Each number is 500 + 50 x the weight over the matrix's rms, rounded and kept within 0 to 999. Layers, rows and columns count from 0. Numbers have three digits each.

# layer 4 MLP up, 256x64, rms 0.208, rows 109-255, columns 0-63
546563512578507489510410499444478458560395462439481472459454483533485515583517498467555533527456492537549406508495593510535413540471482501484535505493448490445429410363477558545487422428458501
481486435460537506541473504488472491592542388477607546495401564478459488537493469461433502544589489428526538432525487465505509488452394455470398523473441563591526509480497563429523570558552554
532497559454388405564414535567501483435463464428459466585524517593471456421518504399487510523504449543426492503500540591569492512393556553515468546498543474573466502488471390490463521558549484
467443545454406440489547482579379535544550448545440482548500549491549411510415473588515504581477391498502534504516502527541412490537556572477542545504550558630494469459479520473544563558434451
454567494465498495544488420484436570480409427502433497430492529509388515477520481487487419562530408484473519542475536507497513526445516432466452505430460510478535527555534532515455521570441550
565469637413501434405462570499523463518479532457463551606517585553559483578561523521462548585436435476492454461507475456622545575550562556489542459479553464481501539555446523500544472490523490
503515480486503513501321449392514478507505563490520573511443543482407551437473515492517474444545477541498473451479437474499590619444507482409464527487518527489485479411574549456514528469445497
518477556513517433548534445414480508516449559526475547529503520424554611456621498424506507530418474591489484555417451444475539547443533541497526485493536452471438612479481402602445438557437486
542553455534579470521550587526440485536415491432592450530522510536477508581565466572465553492457600451489518500449581574542477449493483491524487467528441539477505416486473497464441444474465505
541539485499504434471486526570510562466521591457480588492512580428498567453606479496558436579532442485495522495535486549577489507497514438535460499502437541318565529471532472497486584532470524
443553523578478395475489452558467543559467467452456485474409408448546480594466522564492522550442514453473538456424499517504552520429421447499619545496434557546560530566550516565497525458436527
533460569431381429574504541472489573564489475505487504505476401499444571425479558529505455433475459536508613574485581460529550464448437548461587491503425508525498492546513615484464531474535525
497414537406555473523497548574517429568441502497464425618500617408518529480498574564538450602530504419566494480478425516506596542498522478432483381480543488484566488526481498499403395543477383
585477511544529454552501534505549470549460419472551492527475523523525417515529532504532423566480550469485477544493534528594590504556503529425542515504555570383535522499474417513506512475472489
536574470502596486428521551495431509479520608592400609560552640557548429459514499525502539501483572406450432456435484517564450569556447528531467423473573524516605531562414463462513484506495479
534536490582560472473450519468587536540537565603444591538484543557588459544579487530454523532537552498489540438531435533544464590496496505462476490439538439499446620404590488537439549526513459
532539484476547431469538501566434461576434587489578523553474414521614587518542424443528431562545569550441507412505550512599451524547515469576446521499496574452582524558576521560564514491456386
501469577510455512506484553548557542524509512500538475525416448488499532482466490452547460407462446432470441483465562505569491522528534489474431379547463500611598487561490477458479442483502478
540428548463546529448459479482501508502542437511571610520540473519499478572506568473505563468556475559519503533484499440465519474428482547528470489483483437507502574459549577459499498568464585
418499402338467488493469534432449432525535468526503481581408499531430509469404542519428541511494579475489535466514504509491498566372493518607518524425471523441493623437513481565434453472502541
527542518418541577619537430489509496556561477411538466476429466494489563539501445532435523479480524542511501546445557507441479508488533552487482514458575528555396421423480503509530523481518544
469525447455570542509510511567402531481450492506563600578481564621400450579547543559473443482474556519489496488489479544547498491531524487476404445573539539553490527517514413528547558431521510
521590439563553402535446515477502493480407524443488522483489485540488570571458509486416374570449497470425450476527442578533478542493531496527449438517465588519576502528490441593487556648512527
447481448389530553471560453366427551509473461550491441525423447476530578545440560469475461448492475483428476531551537476496452523463471514510514530539426523443576511551497509567544524467467546
446508521507486546527523474485549501588480436503577477457488481481493564421510534539571449485513518523520525513505514521614481476570530549497537529516510496489401524413527495481450484442467543
438437364506486506583474538415467446509549475547546537395503455553515526547507580516420405464554501455516475468526445398443418564409463532594532484567531510512508519465551513531414437521456410
625564531480508437409498484529499523518493541546560477509479426538484592525471583545546510460538388576563510487466412548500506532482523511512470511440408536461449584540546519490414406533491403
542568434555490507547470515515393532508488468551529437463437556469427522486426399566471485527522508531421427504493549560538498462473497381469523532584452500519544454440527518468459500412475439
520613486538451421555532512492489539576531469532396534483455497498398545475501435581465463581443505576648545520426429616588511516454469539532407371522530504488525525503359485526458466549405439
549507467410434486508502484376484403541551451466470521648412465469508528565523488450386445549555454509557508471479427545535494498524525543542432535575488510525529547554506457436544533425504426
533557578566494528443515490474536441520461484547574483591464599444542492530489546567527479538498512427522472541512593496560507528425455527473471563467534461461509504548491513519516450522542503
555475456570440581491487504551407523568660470465546532493468505439494503474564425502534535559531503522498440492412545573513538450383541504473531586573478454539542578477522541431480546465481539
507587554507567520506537483483535452458444476515403600504530444474409484478553469505448516519495503418510441520417541546486512544494516487416548516466534452524548493463415462498535549513605533
494563401587503504498440526454526478498445485500495496464551533474417520490474606494420511569444523593492432504408520488564386589463481453540537506451467569562516527509620472477474638554518483
443557412560366486505509543620502541552458437537485494537452554515469497509465442538629536450566419454580505529470578511485471467484395419510418415441545564526533509555476471453525554520386479
503530506491463493543522523595518505521524471553481574467408485531501604466446456489521563452422555489564456570464603630544474547592504484436571468468521433472532467464476460562476541481478497
448507414588458420575486511508459465550615454540474528413491509423567479446505557461503402468438470522461488626519502453516446591576597491505433497510466631466422540526539560488420486530508378
467407502560550513490515511538585472499494471519534518541447489495432429530439512484512500421489418526456444573571504473512438446507507455423450456555543464541506447482394544465469584520439544
470490518462519492482470544537527485508535449493476617517486441537461470571547476481515492594542467515397577505454558457522480397467495520470469593566518481470488480568475466539547529499411471
518458511499479517447459498468522487526442537465581496515498502556381527603478524479491470594474457416530501518553503519497439545430495584465432506508524493560444528606509460477424456551451433
543523484605474452370460426492487485514500475501521527534512542485533455532532509504486500432532435574415426564532515595539423463402538531519477654546456539440530468584529442502466473462556506
514465570530512503438594534473385397620525484537548462533456518545476420493516602448566513569543526494596506524496567489503532476501415472561498452544497545464430420544455478473473477463479477
483476528467522414534532564562509478533538491510584494540570457496557515477413486517544525557502497579444486491546537512522440542479570471465460548486492542677539480492554507504600506505415470
444564455446490579538411426441464548479514524419486519484494465388450533517550642490491467558596518449507503569488568474530358533451562550568479489434504487466473477416618537467570584525519577
492521468472528407440491560552567421451522567451430451482550482574486521424565582429496495288537456500514429589516599451482324575554472555593435440475531508606561530498497565501439614479490494
561561501577560454484569547505455445509471485553554541527467479529515506490566398494469473469522530495502493482461396554631489462433503398417489549528453504516574525550488560469476585613550430
430489566519493455503473494552480531517494511394557494522501616492485470586525511548485419563516520527472553541547529401536485531472493473525504456539556426545436494458416487559544563520566499
532526441479438344456493590485456501409544374436388525516546523474442544490587457527477555533465487517516520516505601504502417577491541479495475481475409485444558440545552499485507461575530431
563483557465462527481569481428556485440589454527415461502493541576459418571468461476538427570506521579554538503465489545562507496389468496489446455506453469469498550619561513500377511538391430
532434495363486451636547482499402541532593456524491509502531546489550452550528526490477490585521534509431489465472475448484443547631496568484448390474580413444482528460517505520472339513436532
437419446486463390456589496518384495558443441506498426558471472502547450539465572423415410474546550618455516429450522516515483475429514526599472443417500511543548562599460552551461483583398513
455517525560559431469436546558462522581524487498507519484467492515555559467463452590460478480586554636559542533482543538505501559479531535528465466531433575515473512405529559462413495494499557
433475533444479495519489529551515570484445523478568479563449591499492487444499533527538517590523467500485511581566514412530402503445487515500408523527528550532422471456509519531501552550421481
568591497571450554515508473457495421457423533504454546553481528530450509472422540459557425474476513424526507515474517574506461515470528450484504509566524531563588559491515540542483506516445435
544461494456487525491461506469461553592463517518538565520548393513468562441570512570499523500388442568459447455452568508486454506456585489459491420526592489507543527442410424503446436483464503
515519394516524491459465514503513470544592424478490567540551471449478559500524543518466496535502434499483581518565529480589457431561417503524437405508476458442432511483409499476552569508538398
567536526385491448527547545557501502539550572504461482519542575535474520542509403589513554473529454525580512502400532461561525467419407500608461610490496491450515440337516526528546550476406403
456402477520460490533530506573498494557590525515520416500509476529426513503516574479595445419525590525406562442505546508467506514482525546474460551486504503553442446463457484478557416478395430
509466557530508452465484515569514485531518481584517431580522398537530588493555559524549418556527496513578504547493541517519554443457431541560547515525523499490612500508557562460439512604359505
510564576481550466488508494517359540586466516511549618458612482490448487524470478538530574437521439476510505416459500550501497523395476498505489567496470527512524431447499607357540465536551547
535343523522431499527492470578556508511425427514466524601551506491510478484493384358594522538525460591487534538548556526607502482463432498453546498445489535481537551390527488422491469528499453
508576534483516494462493493555437416464442562549512529546489535537539446520513573473474514472468538463548432431435550488600488577484458533511493403571507400488588541534534503589477481492501469
571467537426469482503456523557436514580422531517564574575539534503551442466558520454496465529513523489510572552614625505536430505438499423477448499490485489494509419455563503486488495537533497
441439434526532461540505542540463508632508571548579513531526408469515567453559469414611494495500385486502434530438522486492510442471455519546497488429543477526381496496536554500455459584494490
485553551510543477540565413543449472518497533490516436477469483495381497484447516557487447509451523450518518530506532498537444504457491494553604541520457503569474434532463514490582431580470523
377547428533486514456515508529572496499554512485523466567477407439526424441588526428533445486554520556515471410503566523515610517415433518521520497450471464545524443577522517636458591491425471
473566469477498470539448428450462424557536485500527548544521515501559500502541477558602468501520535491490483531508519520526548477451511553488456518426468502462492467570382524574526448465463489
489456415415535467484524364567522537580475501473527449521483528511466543493385446552532530519456476472385490444420537537572482535525573481463557506433515478498560544518601392493528479448514475
489589465459549464552457441459492431547479488568544459468465531467391540426429488480491420488526591484501499513462477576572591511454513478511506453487615556569548516529447540502500533550478439
492531581416481530429561426492539510498549489500544575455482487476491590508582493470540494577516526466520470498576418528458461539479601582556496531520518488564494511487531531452447568431460447
526488456493534455396581494466522463576529455483493562600561472473482570510489499457532471433492480555559539498509415548425486520612492501484482428504529497531490536431544491508491517476543503
504550463456476520580499539407438461535592523556427473588575453499423462473561499527584469557494572508422559415434485517513495492473455491600517442534419434486477525392517532507476495516520531
503523574527522484503461477507428388480561452613427489553472416560488504539499455415640553433544497462490437553528447555538498500416550463486482478491480462503566410358511450409480527445471551
478523380544486448430509453486508511524511463595478453522411603501573441604523563470572456572397457452465446513468538531559505448549454422489471442509407535475448439491495530389507490449474541
509527444476499519560525538636502552476517496476483558512556529571495461494464450492566553454531510446558475494412491558458541470522427443509527454525361530478530452355505553443464503460463479
508453484537557496487479485541382443414506554433494499586466426531500430412493592554522578496532531554483479484578461467531525535555505548514567452490402476547468595483538507496462530540348433
457498555436510565546491521529458393567506483452501544565485568515529513491443527524550492546417540509530491550570596440500491493529497534517574525541520472508506540546557472488524547509508474
539507553459586488591447456438500515436446549471522590478574450480434565618417566413484588539509569556537484582488537487488495536474533439544609481440450459502503512399589535501431595503459572
642514582421442528474480426530482432572450503475540516457418467439549487471460577480552443504446439451544615548497596509464477530503517474579530521493553517470508454473489580479430440486519451
438657528468580498461557491555509517482450502465572388545506521539563516448586412509444555497421521563442465455486574567456472570536466567467472487479459499619525517430471511494489430498416360
451539598375449570564543486529392485517571513528502474467516585581467564579492486471508465403468544541532513514527524609493385428452502550596543481521448502479439529475567584516540552507458514
477567508576668513499521467518513490506509499513484557505438531480439484416537483559398534486509454580499446489504451422431469491493500576537556496480483521575530578576521456560463496541446491
428394458533481547475569476557406489556559497583540468570481504415505489472529441576459366602473578556422446433478512495494513532479570481523440473545416546586471571525464586494449505526522489
328486495562479448500526502518476473659580480511474467524439444510540498544566469504608474465450462502514458470461394485540512514485463480456453494575534473543452411545470447436519561555490448
553508532449607465383514533457556458499481490502461535539510483597440486446547518435474499482461458524393509490417433428554447506480505526482491416528405464463587535468375438555516463500574393
476474564475599500603556559462515501549586507428501501571538499445579432470486580543539458441512467425472482509499472505489533487464553565489515455432431560556504471486507539547503461459461550
482437523509478477467481525572525470457496512497454530532355498568452532526465517529576526561512465477444504517558513500510421521507544520443490423424456404520548567466424536529549420537603508
451518493596483474583520540612490380519450451458595567446471465441506541385520560530563492483478544488479472553595584527504432480489576527487486517498488514543453519481564428472499507542489473
483557457437470421488509426515526501468418411418490494546469587541506494509522383445581434471492473554466501538465538508577493437472533460541538533479391492477472488469461463405475478537618492
460463466540531459439501516517549484462563614542508429539509532532475561498526595502551543448501437460422579467465511542513540546482592393507476481577548549467495569539496523600429485440520405
483523471459519531486547554485461462637559456509518536505565551501402450499536376585407520599426491532483500501468536521513480517481545475530489513459440466563562463502499544534474445425455500
537467446578452441473469489531527584623523464566433519513383524455481438502449428489607520489425434565429522528468460435467475540446513457499578500459397550411520572500519476559531515569459490
557451490514517599568476500418504558546526498521558494506470525558486515526494569469400449497532474422492435534537533533533538479453506512477520475508610583448423410476505504570437496537438400
447551474514623533564558438390435501511502511547454476599505489524493528582498483484576437486461453422475473395597491524468418476534484469463561369450482544624470458511530519396535472508459508
555560493513474513509453462574578527474538564492444506578378486453539559517564504469548409496434492425502618566594443435526471605487507506469526501476441497424482444549495462524500535517541493
497612512506521462371568484495452477593451508463572605534405545481460538446419546528510562567464427500565513434547523546426529488487517555486541448539495513546628493506521507495521468435401498
553435553498494485492448540573446467430439443504543602553495537454523529490562491508505555572397527499475472500527479537586506581526466395559553544625519535485470554514460468494527551429523455
549534510449489479460559489578565462474372402564466630518401490464524549524437564538435441580392543490454562577477544606505490493575546514442429523455526511588495498527530513551489470532542481
602536534460465446451534542454471456472520523447566575533456537531461532608404457542555544558467518502537378503451537422426477521552436423502509476593465466389496507506515509517460492521488555
464501554477566437494485541517393543526542568399556644524546529479475484471452522470492541477497525524480407470471569590495528470532451606544521521416455488446500489424496528444457527473440405
505504590525511493428488425439520543524483474445522585462531427483473568508513503454517445460511422575403390519468499485504440560573472498500400522447530517475558521524501556415389494480575446
441501508441440505485590494403508483504513462517477437514470608593559471570509486466470526519459482416436381505444435564591443489501501498474448444469534495499490472611522517602397455573414464
457524425491513473503478501556516523512542537562474503555523516500483542497526598438434467499460483425506501461409522571491459537533597548420446476396393485455514523489475451466458479526379589
504512514506495500462535472402545486474571381425562543483465527444479505558517511488477469464590575565482495531542502529557546393463427446553567457584579491493488550483566530459433489485563473
498465541412538487468428475432434461482526490463523451524492517632446584586518521568514503445546530439426443525457513497438484442551485486478510475494551534508507596427566434443468562531498513
479503583533568517507531514494487465474516427536391608463469467458509552473472451437566509402584463568503409557553333478512454522532507606531498531448481433482504570528414479439454454540441528
410514435543531476482549535481400484506387564529449528549458538561481470454564488548381438519444372496490535524401520483534526543572533526534477427431434524511458564479472484541485491498481467
455534580535525505575496490473525436510434563418593591502505461416484522604467514429454504527541517527453449557460528433447501534516515598460472541548541507497486469376588554523445488531472588
439461513484478587557507536572559513455590513521412526572454452488606450553497548563484532483467515455446519411457536449514520546558462521474538434497514480443532483404525490442484482519521501
526557410524549445478462539551443446465457453572422595495439516541458425434530413467432560418422524499480473575469450552503550511448528507596546438511437557540504469432514437435471416518521505
493546547510566567469579486490606422461626487496460536487532569541538580403536379487529518520452568460435501576489514518555460463460460471455510582499560474498444523496524509482437543568390547
451475568425479539436470461622452455560378567509467627471495498511466530603485503498500539468484499484489480480470481616552421470549474466415496465457560451517488518623560546437484553570520486
494473506509580436477566430482421466479501453524435597549477546464454475457490500445541488570440458481550423608540558545486436489505501581438459489384534518541458498472516482492572508549413550
517517482438598505418549589608496543559546496487447506604543459424409517575550453466482608597463471511479515461603435451571487527519466530444445530492515492548485526554535498513468443484497545
471474576410412575559538443510537572538540495525549499497435476474441512612511467574446501528438549507561416434480526561519433496437491526544492445432549518464491514468512547499483545526429471
451482555408449453553452604487518515560517466487488538436449600501452539532485499491498515540499493422544456513608503597408386583498549528495528455492540660462520512405566527485481507511432569
579476495485616536459436507473492526494463463418615596477519525607550569550478490513514572410498505511352501553462557499481545472482459544543531528433472579393580557440523449497492525535430450
555442544457574456605463388522472555592421517444513491467530515472641526575459532486451562431458503588488568425544487552501479550400501556454569532605506577457520458435471583508489544571450451
389533497450471467512465495484462548485591467394411454463390466449549592513527505511565505559446455535513498598458447580445563513444465571517528444548495568458477544473442443509481533425486438
442536519551520476469570553571506551531535456441439475451513433372510464532495511515537535494526482510515506513444525463549572612425472453501441513478462501478532532408502496453560426559495520
536463532540491428539502566538502523557516377478478527543523541562498598482531403492530483527532460532534538528573403550563379549457499448477492570398417535492504446380560476508593529556493442
516474526469510540513643478465525521516541419504406553526448564395557475546520392564477473515507555582525526468477575559465534462509406482459447448425509446516452461558480610465420488495513478
614448554519504456535507450597498452546529475583402508488501503573512562529498472468480433495521508516452556510430492523569473429495454434527458480484524544432439565618517495501449607471500510
481484540352469437527443493491530501459425533501527550476497478456465382504483498480458420469563376564441514553446547478553570490526428415588549525507480463510570520532607561526418522503521571
577424457489535377426488458524597444537491590537551514569473562545578498482571532495559441523455498571489474468517445496416481551492473392491488484490506571467487610529521487480540532518464473
519499548519432453532432441570499416485483499493508436545419460541497467549522561470449480484473525537472531430448599598483496542399554497570534542505515581389487552455497388467521591473448474
506527537417477442584537601462499501517375390578497487522520549477503515557600547483582509530550571600529530476431560505496533508430523450461490547456514560504354587506539504514558482432465448
553584495470452480395489465521477548501463469497507398546478488442475584461510574562515457477453541538475581518505434467531487508481469492540599408491500483391472504504496515398514505496448566
497485585548418482580485444518436534491537476476538498457505528461531453543569566484604477428544531457429539592541568464408521471547412442497650554452501489481489487572554611419465489512370494
532591514559481545544469507528458596573576500496488495508468538449537568491465443520533510578465448495551474475496613502511577490442450477519630570442405632452525464576481533456468527553491349
547508582475483561529476396541491496523447454501550513477533511459397465573578508502455515416477454524545527574558491465578575467476397484452509473483535560519510460465410522482472415566543501
554520492511561518547490472496507475545621557477534418418555461538494447551526615524569460490507445525380481373530505431537560509464539469616533537516436510427503478527508456489503467552474429
467510441482441528610452516474487448444458496518494449510487468454536491471476439519483476599630493454500556539459482560494523514478538467488530500484536468561434550412574530458410378519371460
530558413503575506402565486471471496536430479448512382554446466510532494492473463514576406556489465512450552489429439455444499503454473586416524425515490553449417577387530472527523586522403407
486461505516438492563567471484475548552422473586489604570525481431501554475625409484405495522482511456455530427432552558440556531492526427430479401417492579515453505526501577489529441562488517
529541538459560411535472514460553559467481439491475481613462494558501559566461470574515520433475611478441544497422507543456484507489482472469481493543445510563490499492449558545550455600496530
502432534477525568445506422581454604593542485444515483592452546473516561571475523559525445603516495560550564382423484465614536507386487512433455555481498497492471454537443500489470439460490505
531557510546567423499557516503537452551530465525467521527495555558505474539554558459461440573546467449621467540539526488532450473441577521435506563510465578579461405544511542500575486488496391
444428535479605470463467456522514534501490545514483467540459565522482501557416488496486557384518486507473435563479493561422444474401410534586583517497459513472445463390552527466479500440554437
532460584478524457415458470517514422524417517485402575517530467560552541632495571494506488475500394485463469541486463470529526442521435469491482519455487575472530424553420522462494549593569535
551426528514476488592483504502445456446489532478505522518391477550469481449548497466509445533581514436464395561575511543501541542458454564465523525492504514521511478479622446503519480545511569
386457551478633559507514539489531466511516473534399535605395553473506505399507463506503521481513484511564478511506503482494474508392363520527499526529469473485501526472492527511531497520485556
385494432544561517504531421515528522518518425416442542454485561478485585540517497459418432514452525439420488526469481573559441505408565484561498429377499573452585535478506470492589502475490416
413506376558589453496534498539501434469500581412420513517540492501439479509364560482402469566469407451476419506567532557506455536464483487457476507489526494540543528482470466538462510488569471
431520476593497449481466540529423576574464566482514583454585465520462468572504491476594479542529474568440472512474474557492465511475501447494452546524483518538418341535496493526418560472433489
520516503540470529379455494514513460498456433390456528540516506434446518485461600491372459490452510508491503546524579534539533501405396574477543524520516545565488439476465577473499562576594524
519498530460528504558458490523406468524582462509488420573486422528532526531563545498502376440493552439586468524503510556464537519418561555535502569556447499544518563436464527594482556533481458